Each number is 128 + 32 x the weight over its row's rms, rounded and kept within 0 to 255. Layers, rows and columns count from 0. Numbers have three digits each. The size before them is the row's rms in percent of the matrix's.

# down: layer 2 MLP down (transposed), 320x256, rms 0.0523, rows 134-151, columns 0-255
# gate: layer 2 MLP gate, 320x256, rms 0.0523, rows 135-152, columns 0-255
# up: layer 2 MLP up, 320x256, rms 0.052, rows 135-152, columns 0-255
down134 104:107146121134086075088107071091104125080214114103127143119060109115127111183172123079148135165121149145147090093174087120138163131094144167092148131123115115159059125139202151133139149105151161125056117092157136092173107106115126155141193139126158129152137129063130119157172175148054166189137121149060155162099169173168137151151183166120126142124176082138113108104140072145158108092083078138183110119113119147124127124075153129222122118163091135094147107145092126113155093101105143133201116139100158074171121150100088089080173148089120164100140086124189099153177129145103142141141113124119101118141113098109127142107125120170088177158096094114209121110062099106100158115069179154153173142143117135088162096079178174143171116156066148095148112130114124155143127122135106
gate135 103:140123119189121083159112090114116156152096153117175135118163121145085113128185122117074163118060119105100110131161149206127129124158188154101141127133143067105135135150155114086156164125118078129165140118109110096113100077121157124108095156100144160099112106207109088110080146167071137180123138135104182113160140071169135166141132144147124113116138153120141155103089131165120154150104101076110065090103141086124046146107118116117106101161212164137092156096176067165124093149112183125167133123118123106098146147100111129120140148161065060140146099126122148070151178136151175198088171137110162169108178110171109118104144137124074133098087131045140112180099095152176098143105132065119119110168082190175114134165145107193137127200141153122196102179117162154150141100084120
up135 106:132090099109156132125105069128153104142133182134120102131062123068124186087133130177177149112098133144100111100151170160119142110098127126109086111122107134109121153101141118116203113175149105169125112148146158119122122091113140198104108144103102168119138167148175135119120140205130101132129145152164110159117127071140101157143131092097093119114110103162175168096075123198157139157066128101139075088087158102130090056087157123123110136153135166130169075116159125214098161180214220125103108090098182156116104155116135081130127179089114162098135073082163102090112115067107145129191112122093109125131096069113084110088105031130190108164176125172094123131123103096110091124164143159092161163098121176159138104158161165126159172151150149156101115077142140128171093102107128
down135 103:111125125129083122070201117059153111122095049136127127098109126159138196152172169110160152116135125130095179145093144113140130166133196126168138156090171147088091107156148136162129131132075168106168184069136106092155159130178137121096111118113147108128121120095158124107183099081105156209116193181118109123152141099164139081086108133124181171147115107175120090111125117106143103100111187112061129138181086201160128173115106119152114124148156123121114121146127086060154186106073136131097131145144156160115104122147098157094143123158168130172086125085129171159072140152156146200090106144171118119133092146143172110123071145058147086135138135142156093143207127168151084107119181097151139170153163070103086104077168165115117097087158152161141137211107123138146128102156159
gate136 099:157111085123133120116197141132116102128124123102111146133094110175094120150173131131151207179122127140185131074153127151133135158122185116184122134150138171134080122134155118095115114123197061133121141117185190113140140110068140080164122134086171084143089070185170132134176123082081149099121126129148113124133110115150138156126176157113160145104119050120096148088151143125096089138195142212162075133095115120088134038125163098111151149169165134156156060159163149105144135116066194147105140138110138139091091103129084172099128107095131138118141134112065107103124126138165110076183153158180119115048157117103160113140171170114153145154091158175094120090142114160122135145127122166110120192109110145181175061137106134089118090123109130179185151159136220160092128127134158
up136 102:097144116213131120159122154088163162131097127170131137103100105149152075117093113117140203107128080159106108160116095136125117137041148147145191033147077155114119124086149113110083135084203207098103176085132143111116153101105098119139118126104137115164173232199091132116130094147156130154128109110175143109088140160088109137123143139068161135175104089146109104085121090125102124168102158181060107134128128108099163125173118104125199151149085146101117147193166107080148130141135081078151126164065124115125154090171158141165094137071098147156140130160082093151124099096108108164104066105142146178143133171087117157175063126126109158051136178127094113189147142125155158162158155147148151129140096160105108139105105104104148159151092132117103144127110089118144140146089081
down136 104:139133126112119135100117164164109089120148148136148113131127140139070131098102156155121161129160107138159160160165157116133148117157104080155140168153084076173126125163129112152160112128098059101178111100056167129075169114172168175147110112101126177099131088138107173162095123106111123122122131091119133119119088108141177148149093147195133117110121224109115135115137103077107204130139075054210145195096129135138090140178130064085122110111104127124153141142116122205082124151089175126094170063133142136106120088133150182077148135155153082047158160077139159093092144203171179172154182092113131113121147124123085110085132159096149206111089168143162117090102138155124134139175111110134110068107085071216102130138117091139127168143085113146140114127163111113081140144128134
gate137 105:125160158123123194119146152158167164135111151115189133127143105067129099171100122197157105096125131146110128194114137155149128145196153113159146096121091086158129098141138122119152144143114115163170158085130104180177095072083166056102097126140162104163126194141191138103090175085154143090158170156157097124119153199136150166111142160134119115139052107153193143096164061174146132116165130098103181132112127133152128140085107203099170114077138087139147137134126138106160124159079136111090138138161144077073164125151096099136188159087148141168134034133116154126158126164126187164139124179120177073123124131127125163144189140098078128099098112140072065152121100124177079123138143104185120098108083139108070128125091077182125125146146170141177118145083136116150146184126106
up137 102:078156124086168126119142081125140081124111143172145099135121165111141107133112126082194142122080106159135138150092100107109111126065087110124097134147100165105068148118170174118123151061090148171197113166117165154151162180133191165111153149125071125141082085144103103132114192127113176110099116129133138106137119095149182172130155149073139120096084150114095103076116085108084187125130127138073098083122115114084161162131175128168033144141065081085139094131123143165098110091149148155168110135186156202127142172132134119069098128158123141086107148104173114209105120085136079143110160079101163143103123152154165147131102178174140130175064112108145072132138115143122068098131148163083186136160108160136167107116130094138130138129136213159083153169176087120151103103095102
down137 100:138131163131125123070105180133087177100149134127154127109107079142158133178173100101158093112123174083127145122100151082113114148155137110174118110126108154104147050139232118138134148153156127175156074097147158157224148100078109127143150156155146110164089059095149136145142142095085176191104118138119088104090081103127066159125174110129106171137197137189107157131136137109192129115092117151165156119128120150125075115127105146082135158138106150069112130139133145128132189175181180094130112100149153094124145145159130157096158087136102130108172128167075177167206185139114109099102189128104129115157219147102109134109094126088085133107064084138176133132107166157084133142080152197162086136096163103086149131099153148129135093132139120104156098143187117099153096134146183
gate138 098:145097103095159102154168068143110115151131145160162105100084176102117189111115125116133065106194168166092120135147216075112156116149143084106110133136161150144156192132158109089083169160138143121102135116096148155115136163128132177150109129099138168095159145147155123164102176094110148148126171169160080141139185100119152124127168075192155171193157177204126112138118118117081083148153126157148115172119147165128083095161091127116110155122204095151113182077154131143187136115128142133083164075076132140124158125114071118148163140113096138126092122160147120130156123112174115172192174079058111163126112113077122155138131094135081165117073124085149087117142139171110089164146110105171057154166114059114099090070081182108089158117106137125145156169179154168185139125113124
up138 094:152100119108125109093101060201096077133094199124062148147102169073012116145151093077112089153188159144151173166131141104146134095176195096116140136130143153132155127087120097132081116119107123137194137112139155131112173162118130195143101172127161123109133153123103095119136122100104207116126136187179121132139137057074199165106137103151178113156099136114122139149152120152129124134133139121128070173125121127165093106189079145209136171141149107105113139087139123157182109135114116148075143138128120156102164124118045121159140152133130181152106153134066114186150103107102144170104124101081124163101115145074133147133057087155110111108046133156133162151100169162137085173129110102155079149094095078082100108069075155103143138127127115089123155118147129121113125153128093
down138 099:149126112164137128164101098157086150121149159114124153141069082145148147161092069139134114119123133151088132152169210170113105147128114132153183171106078125125126127127108105100188153134094159162129173142175156080132143080114067168076190091154092106162141172112120097120061133115085140094137107088165145142141149140138128104149158150126164194116129185118143090164131165104120118117120092139135092140171191142133171080127127150120120150157184111141118099115137176122094172102110141141127096117164093100138140149201076192155125108155121144083132137101126138141147176150140128172157146148141119113110111183137050010111144112144096077103128107136127151211108150113105122138080141189158145110125167172163156102073173068105087079040141167107102145169207098106114109162168157
gate139 099:137118126186136070085111117108090156111094140107113116082100197143115137127165137147096153124102112168148074145157108125194149040090056137162107141140148107121124115183155102147163061142136157110132154111150126089146159002137089085119077123121149171100129147092091127115111143127105074117126101189126149152065151127171184085055097176106114116155095111120098099110154128116093142086139115130094138147136106086133134075104136138091161122116068150103153146182065142096128107135180118130125110127190153123116111151117129156146119094110126197124197109111114148095169184109163147106143165087129144105157147086155151143121130145182109152170121144192198163096181112168151145140120115064167125116125109071136168165099080124145112095141168105038109141126153094093154191148128141
up139 097:150149037146124089119114121077174172161116124162108088079119091180147126132157125088113126115116112054109084138132137127124097114129149157120130129101103137187044166096115095073134167140151132121086153117090133088165145146111140148110116124139145170110126145161116087136162192177185165163142155124221151102114154158142060171156116102143157114150113142080125150158189182090153102183158161135121152131137172155080153156172160071162134163149071126108112170119159108168158136092144137096169083100119084105085124140106110093174184161162216140091117115147079167090121122140066100162130142091170077124129113180139121064169129188124165137125134166129112154138153133072154102109129087128188145114075172098115135190103093156124103163132109148142167115077105124107099087136188132
down139 100:091156126137158094105134129168055076121131097132142187125167127116134093125134133157147139142173113142142143105087098146158174149103071078113195154151176130142112123156144184164122099202125075195107140112150113103125140131118120091134141135198117140127143109105125130128148104089131077122045133141152113118109138078056123107089157146100136101158141143103163098068107165156117093154096119092060164111173122140122153121087126128106138132127173089143085122188200141110117139152123182061120187128163144143100101100157102194141151107118063134118096131099186193127150144087147154163135032127144199116102118101147138109094086117170070193187071080097127157094209143139137167165132139115156074094113144140118100100155117122134218142088139117099118104120133092099153163125138142
gate140 104:123139103117143162149109137121146066059108122147154142089205155103120135103138079148124064133103125102171129155184101051078124124129100114090118092162164166124147181123129103112106183112087124131087084087165082146100131126202113044188146132119115096167079144190168110145118139180135134116095073120191113108060117143067084056182096169145187097127113074146135110119133122079074063120140108106141152091142112163079095155189146151127177083123071127133192145128124062119107164101163115090130091113129123106144125147119083126145100126128111113192182139148122162104144128137082121124124126198085150166114126082105102148076137161128087148147138138170118125124101126118161154116121095160171086129122093125131117168105144155158113110113150173148067157177121123134082134149120047
up140 098:165106115177111102014148168130132133144144137165184142156166083125155127063133146113136112112161117085110161124045061148087182207087182093123142136125089106206171157145121209133121081167152125158135136122142153145119071097114146128106120175135136119148123172079090094146141110146169130138163178120098129161098153102169160111134112118159109079161097082112101106119158175148115117120161119115089116166111172080134095113087150127109169147108093163098127116096124189086176092108116139138111106088153092093123172179199191133164110095105122071062113127152129110169095091139143148121096141146134061085177169094056127078169148111134091118146096155089103152133117108170107173113130109112181165133152174134120147179094117133078105107121091082125129122147114171108123082085147138
down140 098:188122160111161128131143093125095200109202130117115198114125192130176170157149147104089176108120150170144158135125124131156123126192145119115155128162140144131149089162133150108137115063086106100120092136153114119143175104134147155154130139192182131135063128160158082104101131057096081120118053081105112146172166149091147122131121150169144086120149051147130134119152157103123118128148133061128112174187109140127135051172101123092124146073118158104151158134111121127061163120109122136155198135112134175116130127104136143106137121135149156135148144171122106123174148150090157142154125157121125206106203136093137093161141120170114129195157104104154155094117075123119114137148098084196125131169082112102058109141098189130117155193154121111190149084020087193121151131112133
gate141 100:158134117122181088135115138158162039071086137105081173142148185142133139075141104118071162113141085168206145069091137175100096122132128142098118161116157154107121107141164165180206059178145118150135134135150083128090119162156107143163118132081092112124158158072113134174142133072151127105185101103083062077109089132131131209085162156098111095155128136166164139140090114138139093155187198118105125133141106158084087101154119135123087072126097082172136125157130132128121159137162143100121148097125154129129119112082156182130153089115116092109193148095165191134105128073148111123134158161098088097120177135110091072144104168066137146095189120105139084116146155100134137175112158131147080163069162144155158130171112126127105100091092124086073169132114099061111164132108150
up141 101:142085138127136149139153167129107118097120171228184156127089153092064115125158119079116095088041119160114082145165169157118125149116123084133133127100191122162091132078101115104108175131121136139123088163119168115135076127149134152070122126149136224102069120064096067127165134148209148162093124119177121106159097157147112091159174115133115064131119151077048093191164138142173096119162113096094085147129165154172151119091090172114191165088211174128048138108126191115143162140114128162147091141097132149180127132121119123139116098121163127168090106192120143078120197161140117106100172061130108184093112127115167168160131131149084156142154121112102127128124145129124147109150144153128137161158075098094133105137132127108099125170116102149152105135150094145120157167132106
down141 099:169170134165159125094113116077154179122138106069130127197157147149139152155119050145099118111211160116180102172120149132130120103074081133093159066108115195106124112175163160187170094158105157118098142109108092086170085181173126151183117125089106154181206131124139153144151119174141114098148109131103103164117136086158089168104124150135140089115107162148140144116075191129150128146091124127124142146126101100140070128130131110099055120091105070117141161189140107141131149185094107130146065100137147112138142137105141119129118131115137121090111132119090140093165110142095061098079151212087109067137166156108121092128135126070139116121207117122152118171155138100122063106140135167103116101155127145073077152181071147115155153109158153138094123141115086074086208107095180
gate142 093:119108119122171197118115146135098075155142149159085126143125148046162114179160121119166115183099114126178104110137103081014107094115197142131070091150140096096143156071185113175091139122150101135196132156104107153115109214067113122080089151119188090127135066105118110116142157123187083115115167175164116128146119123123144124141104137144167169103119134169143190116108093197107117101122132077181133074158148162162120136155119186110121102168142153169113067150111162125134089120156116159135115156087149097117138107179113116137139172111067134139111154161147165100170152122112127105155208133117092134157112158119146132083085141104106137112083146088150153167104149156126176152136127124123096133162097098115075175098130107114100013100121172124181151131098138081110169131121151
up142 099:125127107129182143105141154072176132139137112140065128161108137055132150119102170137122147173107182148175093120137116116031193151078199122144069130153083108097170149052181148135091129111121131098177134117136168132120103186101129122142120089141116123103070114072132082125137160132096093102156142191107165121146114131097094174137106132136140116098131169162216136100175162125064133113120072063102065100148161139066155145162103147137106110162117160179116121176148087116135169119154130134190124154117165157106127138147137075123132170090106109107075143107115174087122117113139118081174174154143122149097122189112175088139093124140107143129132122029130151159125151157107171114129121178066080118214106087084133130115105105129157135125149142149104147207133134075122120142157116
down142 099:097153124152078127154057063110093101106089150177080171114142127086115124169115127141114061133101074148088114119156148113182137112106084127121151120137151130088156142171118072143116153158062085086140153059106089166146160132145123151145123138090157126114125129104157088147107120110187141135143106168059110130122118157190109116090148096104151080124091098103147139140126137211124122137161096107152178082114119088097122173124164091130145091118159168144052148100173152133108095150164124103089125119153096160119102144155173089181142183145154099155123110130121171093088155101128123109112143107081154064121189115150119111075130143147115139111096152168195122099171139084095135160098095134022082161114136100114120113157108106100103178094119142082128110208151091104130192194152034
gate143 103:132121117170094123165141136065182114144155134124125124131116165105084130129165178092118122123123124173115111089105106101128070094136124121124065146113092138146143073120163120119072150072152125165193126137134105150177124157097154173156156145109124121159155117114130176144145150098175159180053099154112138085146078195114140170132173167135142146129111134128097148098123126172088137109117100162056163198139149092108137126086108168097098065070118121171087112111116122136174056144165136098141158117156106167105138152182120107140104138117166089161172144096081097081112176111105100070148118147107115114119166157107069118118124163154127114088206165184180152157104172153133109135159142138137137084165136061119142137104173052102136120124171126034131209114097143098051171152187148
up143 102:088105108165117144076107102151150072125124110094140154142102156174153099148045097171126158144168119119142143100084164126093132175097108170089135061102150122116179172140165076167180116115157131161082152187152106197119085146171164136117140128106108141121114112126130127125172116147094126041123158182126097114154123108162170093142053104112176124161136180127090188166155101168092112124096154132168060145161168139165186146142124071159145074115105151108139145057196074119169148146134125101177164108135144133120097109140154106123170162110094114144138113149145076126139146086126122078143156076167091139079138197163150151146153143134145112134089118039152126086099168159128105146159170161131135107122084100106173125114152149163114105102172141084139134053142168054114114107081161
down143 104:108156142100125160084098185149122111099156138128174133083102176089135172112158255075111059184144069078114130133132109105178143142140077119107122101140091129120087101093092120113120135128107092111174155101139087104127172145109108091115134094154151095165170094126169065114049102108134113181134104149139134139105092164084114146089165086149062121109094122133154100075087113104162188081101153105142105099112091119109151109106128148155172116125168048097169117150140104139098100120089184184147110124113093148106188118155100160161106142177167125157125101131115142129115045089186167132173119149078131067191104133087092132125149092113091127117177108121138167092130075097144157165184061138125110076173132101130148113151097130104149171112127143088123123119095131108154159148153122
gate144 098:150102093110165178091160171103148128114128128139126147175065132098108066126141139095061110056098087140092142072137099131137106153104114111127130148174068165125127132171199134171113145136157090106106173082119054137123152181130185122147127110086103049141116064063124144133090095145153113150126117141108121127151144066123124099129166138096163081177121133130153169157098117140163186130100133147107155170214133149105144098120155115143059120070081151142180144136151156148201063118157166176184129138135145149130129109120123117172135099091102121107101139092145092177067134150140187137090151123130065112105158131145180125107186170158117106133106081147073153106096080152083108117101100112092134135110102147149176183106145133143154110099146104140102189123110051125120064091150176
up144 100:054149156151124125141096146165148120143159123154186096125091143094119150117127128131150134212126185094155111097101149199123102066077162187160091174165172135068150135153140083101129171165129078139146113059171130131131165147171103057114142149132122127117157110143197151139169187061075067072127139182122163094150120165208140117148106149147131104106135113136150111088118142112118126151129120128153127132132092067117118124113118119179155097083183191119080091127166163079117154064130125104120153129088137174145149113123168130104136096102146168155078167089095148128147149147088158163139137106135185141108164070114127085098102106082121134094136090131145136128091173114083127115122151157145032152124139164140170096104172161130110149171138219191139101161128108174118108132101085
down144 096:186171053132160146100146156121127110137097120158140142143126116119142136117084098124109137047088095193151161167149121084160187192133086111120143139106116162123135161109102149160127158090090121146120103116133077132183137137065116136124107106158154074139165136095084165093079158142115172078116165078055108110192105085118107185185083119106188075152080146139121151146118086191163083115099113128120123131081144111131151153143142185104133139133075084111164104120126138090115137132126152161136100115167188081107056103060130135089059148206143121205142148160163085093120101128193085169053109105140104099109128147155132217149152108108112136084104158137101097133144096093099160090134146150145190130079105147137153106141095159136140141095138107104145151143134143109158136130177160
gate145 104:156145123148151115110096106149165105149169148132111114104116126102144053108123090182095132119209167136094127102103120099093081097132145127095042138131148107113125124090115121096193157186141194099043114115133128119142120148049113070075115181206136134110118099083145060092117117151127173191106170079189105080176157167115124154131123097136145121129101146125154092106192125121124122128176083169156131097070181091148096152129201064179146148089161137154083126153135093165214162119111078145160106114118144084120160166132132132152133178153092124095139139078120144063165094154114135132121144117123096110117087132163123130129125100111153076159196151098165141131126116136158124113154157113130119100163102068113172096133172169113149145064106176111161160138112126102107112083133073
up145 098:118082112122203109174180161105153113151060076101073174132166138237119114178157098136099122188097090123179169125119108103072143096123144150154110153135154144136100175099087130126171096106107171132131128118146093118075109155102108124167170094163084155126133167137146160046198102174180094151102126064065158111144094124114126114141101126141163099063137134115128088139104087126114149108092127114164169194136115185134117099145120101050184110160075157081131127110144099144095128171090087070102153113173097131112140148123155131151178101105131124160192154116132155140100115112105124138105124163088212189104121092136153144096168138112131087115129168113131147156149124116091118190169119174093102136149097175174137110179115138176096115139105174139096151186117137086137135160108101
down145 100:174163069109071143148138117090173150121057108144070106157159131142107142111164073119158171121150123135111139127134096136171141131152114152108071147087106103076048105105181049164081133153129059103112170127090122112137097114083099121113062134126157097129132204096085045180184205128100124149124171143094110149150143147154125144096194136122093172105154109115161079151148150093152169169110131171128099104135141128146102139130129117147106108123108090127120102111083103161171072130169133142171128135110133088111183127131077124150096174136101173097090168109099163108161103115131178154131098162194115108146142132172105110040142115142089135076141047088147069142167154127180065117103120101140139133141181141085152162127102186116085153132121070129139132132084088130101095139122150
gate146 105:124117113124130182130131142084113125127114131088101109136061155084146101111128190081077073128090079133103115090151176117138086169124124146129099145172122105103143116112146142139122101105143100147129145160144177130159119107145179126105146149103130160119156148144106108101071150128148105158086085115183123106147130171124089121082131154164145109118161143174163105067126114086109056094119146065118094090125168172083154132154120187158046092129125156129171119188120115164127133040173139180087221133111098120095134113123109077113141131077150153162141117093094070135128170097091114144186068078113122156183171098110122203106138132174115095090191149142125109091107127135122114107104144119135099192062071143036134143151128092138115165134109151172167172094187136098082138146194151
up146 103:120119080167135091101151097175105146142087115072161157077178071154161144093121124134169128107147165075122170146129075148099146162032139091209123179144158120163145172078088137170125194084104130115140168153153118121118089121122166099197127136144162103098136148102177122135165131114171088125153125116164116116187125079113198161140124129139143097136118085110149141167177107156129140178138084142151104131128091099100099103141142117145185153153106127125110095125116138134169097144099161153173117157140146118143121097129105138162187160108085156142126149178179139072082142067146096136116186168164142131157131131209139101125103126122101182169113093138144153130076176052109162158156123151175176112151192087126049093121108165119139079172169180113133107150169098143149094169072170
down146 102:136176093077067126177147141095067145151101158142066137082083142142138150147116148132164066147094080141119120104160166122165170172115131141052105112145129079193153104063088138105166117136154097142096141125149103147172204133123140136138097165160176056174173080108082164094097140155080153046142094115128146117082140126135126163113146103121100172070124185140138148140129132154118147141129130114159136104156103139114148157084107095128134136141134054113127129121097106132112122107133111083139148148132125131115138116115098138114209120124184084153111119132123142144091191184085123136151153126059108221084181113139128184112130128163128116109168065137164158174125189131046111159125117154121098126133160132115139104090203084098181095148124173103089102190102165077170141110093129
gate147 101:128087090152095083146112078149116099148170083134069149149092099147078192090101175191084123116133117137113140082154156114180150162145171164077102086143117122122095184096101184093181119120155113149124132105107145129147118126112107146130155113123117141092136147197111138137110108085121098126115108130125145143190123054142125065160060120123106147129121134125137163105137090132172086140093172191138134143148095106098096092132130170120155069109102184161131115176108190133117091129129126103071106134116095113121086074144227087146153143162051101084111171104127117090050091132127156162098140135161022118157081088143128110129159176080165106125101144090146114132168207130111184094135115093119139131124174061071144159186168144134167112124154113121163127151122139098160091141105122
up147 101:196136122156191164141117138117144098132127094143111141142121090110099175148127097162107033076172129143093134100166208119152106177152141107117189163154124130163095098067126154154175115143114111115105139178117121166100106176145108116173090115135053160122097118105106147163150098137092143125093088118108122107174126093099136085059101108122093161114175118107146156144093137146169105067125199143103158113117147093110142145154111147064127109125145169133089116142081160127110085106124135150102091098175117113210076117128117066177173128079077101104077148161184127133079134114093176134133125134153139141083062119195138053099172102107097105099150117067177152120113128154103173091098093141138114121184145133133134097140099046115183165120097113126128165141161128061134134156187151
down147 098:072111143160125118180099154120129112084167134087150109148135141095159155091149143130134192145142090132169107068111090174098139113165146178153081088116135151086138172147167115110094138168106137086149113076115104194160112125120160124112180112109129073181119127099160065107086125112028172133216095112078148101081140177138187162102166124181124127126134134186121077122172147167119160110130105082109148119156167109150118106113125138113095132106097119137166134158133100146090145090109147125201132100149161128069197083103121164080087125172169102178182109150137164105130184138131111159104140196144138154171179141185152135081118163092150120181117094201140153082118168166140146115101101158153094138094117147119172137139113146156154025201114104155110115151128107123135134125105125
gate148 098:148162157141141119105085135101125115100167119169137157141125148128106102092179126163128158127111101110152192130099027097037074142075115169090213149140195164115149083136139120112112129157141114115138163117154097180140168193222147064060142156151116129128128099187086105083083137135106143150115114125101150140171150141154132188085116108108110148162129125171105081124115154080163163127143094098158166079133130155135140142121153113170167122085122154170095125105093095130090111104075129124101121176065122163145146175185091106112133161183114125136101178125169148135106187132150135155121119145131129164078132120104098145124091114110137159081180142133141207191149110116152119131089048168114131086121151099141162169098124177115072081130076150159100163073106089115132151090150125
up148 100:126078171141144114128089143121123109135137128124104153123159090119110107099116123128147082132145100091097101096123110155168195170189119104134132138142111121166129066109084113159106081145146153102125069162180180132122149125128183076137118116076168143116108086105153110128124041121148134145125082023152106094172160145104137116116108156143208145151121139119073115101077151115116108101166087087139163180131149128210085114076112195167147132155126127126148050175148079102099120122118102124200153145162156177148085123173130147124110128115148091082108141139154123136123119122183091116138050089098172140130053097146170152148160220095106140121180111125165165107097134155120135143076080166183178148109130123194120132129127125115105077122075121123094107171107099154166089172107080
down148 102:083146123172142187104115160120173079091094073068142089148142163145166164177104109185113075103132103220123148068118215094118097113199097139167076171135071172093089137188137129108120080105106161158137130175117173133103133162103118102151065120102167149148166103127077129157145105151146126131136133127161132128056100158158131145088142094119082112114138104106115069166141174230105103099123136161161170142139176135087117162138151100138180142151135110095135140073141133115058134082143108123142153114055110181122112143094096158065128152141115151157129072078098113120124180205149148132096152147115116133133105113135153137131130113132135111141148151161149131089141110129201145112100129149138136152155152141100168123162132128154067180172111158165161105076054168096122144125162114
gate149 095:114104136151132111145098164147155194091093127127116136153147127191149182142101198139148119074114146134194165126058126109062105099094143146150127062109088110135164088146108126107124096115115089110111140108192160120123044155125100119104163095098134121080150120203171182163194112148147140152097041147142138100155119100132111153098166133149099148135114160128099107124148103099071085169154180128105078082106142155109145119129157137159117092128145132140214132096129122121101109069100122107117094174212153150120080136132117153146086103065091166136180138135094067090110178151151093063055145130105128108090173111095131092110086123076137148123103111145054184134109107135106142080070146144115081100155124138114113118119141135170094099152117139152140139183160082132119186076101159
up149 097:053187192128089104159167152129169126099132172117158153134159140148113108111052162082206111115134101136047101133158059155165136174122141204122105176101122085160115170128116102159078145079102157017114067055092140134088116154148143115091068121134167063126124187171130119115103132172123104103141097106060168117123132127132142126108117115125134086113099170083101122131075148134088116125136165102149144120094114176130123117172106139102085160103149124112123153105096095130161122113161092089095097136072071108082175124178095131135159159127120151123156084122127196127170132085112148181139126140210140095167152155175143126145097187156174124108114155106122171163153086107162143097100138125141137158108148087122132127174121162090158119105160137133099122113112160088119112073185133
down149 096:106182117140173100114134163094116061100129099136112109167154164130147133134097137152202107113135143086115133115134121166114055129138102189146118146107097192155139181085147133134128168158126123164172087151141064042154165099108197121167131145136162126137092067135086095067160139109153124142109133176095129124150150153106047142163112109129132117117128112116136131128152140080108090113094154191110197119130135137113187105092083139094136099092145105171077059057140169129084095100166174122116106071148129164161167155142166123177107145155175154146136178123142078151101106135143098159140172065160189111094180187094170135189117097106106091153080120109102129126140185160091127210177106143136156162142140097063108159153139109174152144166146087109146109140129131143120088163125099
gate150 113:104131148101119081168143127172110123120128091114144110193186144124102137121135115117114114138113184095150150100120132130115077120136084156105102126097134123124093116187117083111113162164172206095135085058172131178120117147121112082145128139167131133069138167165167079144115118126125135160141161123114117110157116193174109168130154116115197127125143151203121162148116084083105126125149079091118108127094162142142191129149114136199040161135123184189137122126147138110085156103166095132170113108124148094128053121117138162139132119113131100132164121156050099041133117040121122110099112105167151175137139113138096124122127125133108123095170111145122137102122013193167130170095091062079091087099115108133134155221108201172108155114080116154100123089177144113129087138126127
up150 108:149171091090053145158128128178159168092115163185097116121112112135167111111123136133099189111126055163127144110129190116155142138148159081149109082097157177181159095148129146130132135123102113110100127157172119110104131106166099152147153107138131246171144098132138141064128111122132111105128100126176162163093127165085096105170158172101121099125147093145071127116149132158172024115137087125050086100115104194115156131134143093115165169148148120163115116165107097149098154106123142102103170166128188101134152166111120105092144178120213123139057175092159095127128109163098040123089148128133113036120135113152131175100118174090106134127158103177117133103116124157197107118154140137120093163133117129145117107178148112123147087079103155125101145150090110089108221122161134
down150 102:116116165129148080171131078107109115102077106104185114073043141165131105104145138118142169106142128090100112111124147186120096112123137099175132096158107181099095113158152151125177103084132137111171141169169106090076119134103115125089192111151099136015129129112103136146133126151157223129089116094120074078155149046096136150170115108121127122200189173122130069135126124113111163069126100081182140056104173118113152124139163135168090104136106129141070142061157112138124096136126165111065166130119123125124108178133143119131108156082158131117167081131121155141100114111156094134127175120105091094149138132127123141180108094165173103129057128111154132121108121131084148149156122120113116103112181182172151094114162117195149158108165100155152153110122134078182102189133028
gate151 105:121083090101121161188159080202171160162131082122088103115112108157063117172071104143093094118093123125156169084122105090149102103115088080095109106160105106134104146159105133116149110125179130174091153058139148145125097130139126144102123106122158144125113155110184140138148091129118114145133109077150174099111126141052176135124138153173129181046055123114103120134139102086115219178149134113081171125077100126136081152152090127087141070124108126119091108085133136126172124119181094160088166046195136132155086197168125111164128059135124068148141139155158121172121155164134126125135106128215139116176136068087113139175203098068127161116132108082155149174095151128083170119107166155112143154116123100164134127137099105145116099133098120099050121108135101096121143141108137
up151 098:191104144145112132073121142106129079139147053087153158136097175154185131092122118169164116096159143099122102127094138155122126130127114136158170132067145171125138181159143137152137137156149092134129106164105105171130177156145125086129104082095143118181167132105176141088143161145113154135116117162140136118148119105151080127122062121118199110179097144142166206167111151150163068073162068143143101153132118091102090112146090138105152170173144169154169131151073096089104172124088148133164078159000133096135161113142117165139120090132166118148193112128067174131177082129120138116143060112062175125083183194154127159091123116128114154081135179132114117059115098137183086144122142120138120101131124120130150131150076112144076155077153108134109099133063107193142146156155096
down151 104:098138120117118147110178177145091103172116095130124114136127147133167125124154203080099143097126097167200132074137123044083167112149116118100097078166090110155086147106128204135132172124126149065109126043119132127094194103091119134101122141156139063148122143157126095108081175189137142129143153087151171137188126135113121103106115142168085132146125144112151065124086150152146083171098172118186113183133107079101083146141119111116112157089090128120108161120116116145142103136154082103163115090186206147175176133178159073138099053132078183140148111158162126134125183150145145095102054156124118157163176132152135181138142125149150083181151081143123104161087175154113093115098178124161139131076172158142111159133098070115127132161152108102155138177146126086121149117158199
gate152 098:100101138146121151085110077094147098113130161129116136152124178051132139109147157114136101137155095082137140094123153120137162161062085167105097100208132082134206165132164142075103138155168151143146090152165092104112098154132118139195100134115022119073122114058185183129155145102137118070144100140060101145162109139118132157120148157096125090132145113113163110163112161154174149174134080064090155127103129057123152124137095176096167128119148194094127123167141084161191097172145137159084119140121139128061100124094092059144146143102128160145159124184130122137149140109150169131148079087139080110126117115130142103132110201119152091096181167180153073122111198165148183086134114146148126101133119160092076120128061129112169082092077159124141160121145129167107098139119140
up152 101:123094091209153119132171118188159127112161129141119130169072129128158114063142108163071090128141122110159189164122154133144150090193125077116145158140134145107060171165105069140139137139105159145106145077093022152110124119228154084141108156127093087122169107112191162166084137111131141085118187076142120115090124130117107132139113125133144142081114096140138112132113119192134142086129139170121155132146128141126094151169160112124073121114180129186143088079115093114109139092151178109097156152123139065136113135126077119107086072115133130074112157150187070173072135105096078156118193105112125103099138122091130105091159121200081165152071130088145177119125167150153120087146142127086151147097153123090148125139143113130090174151090054200129093165133074121144107157125130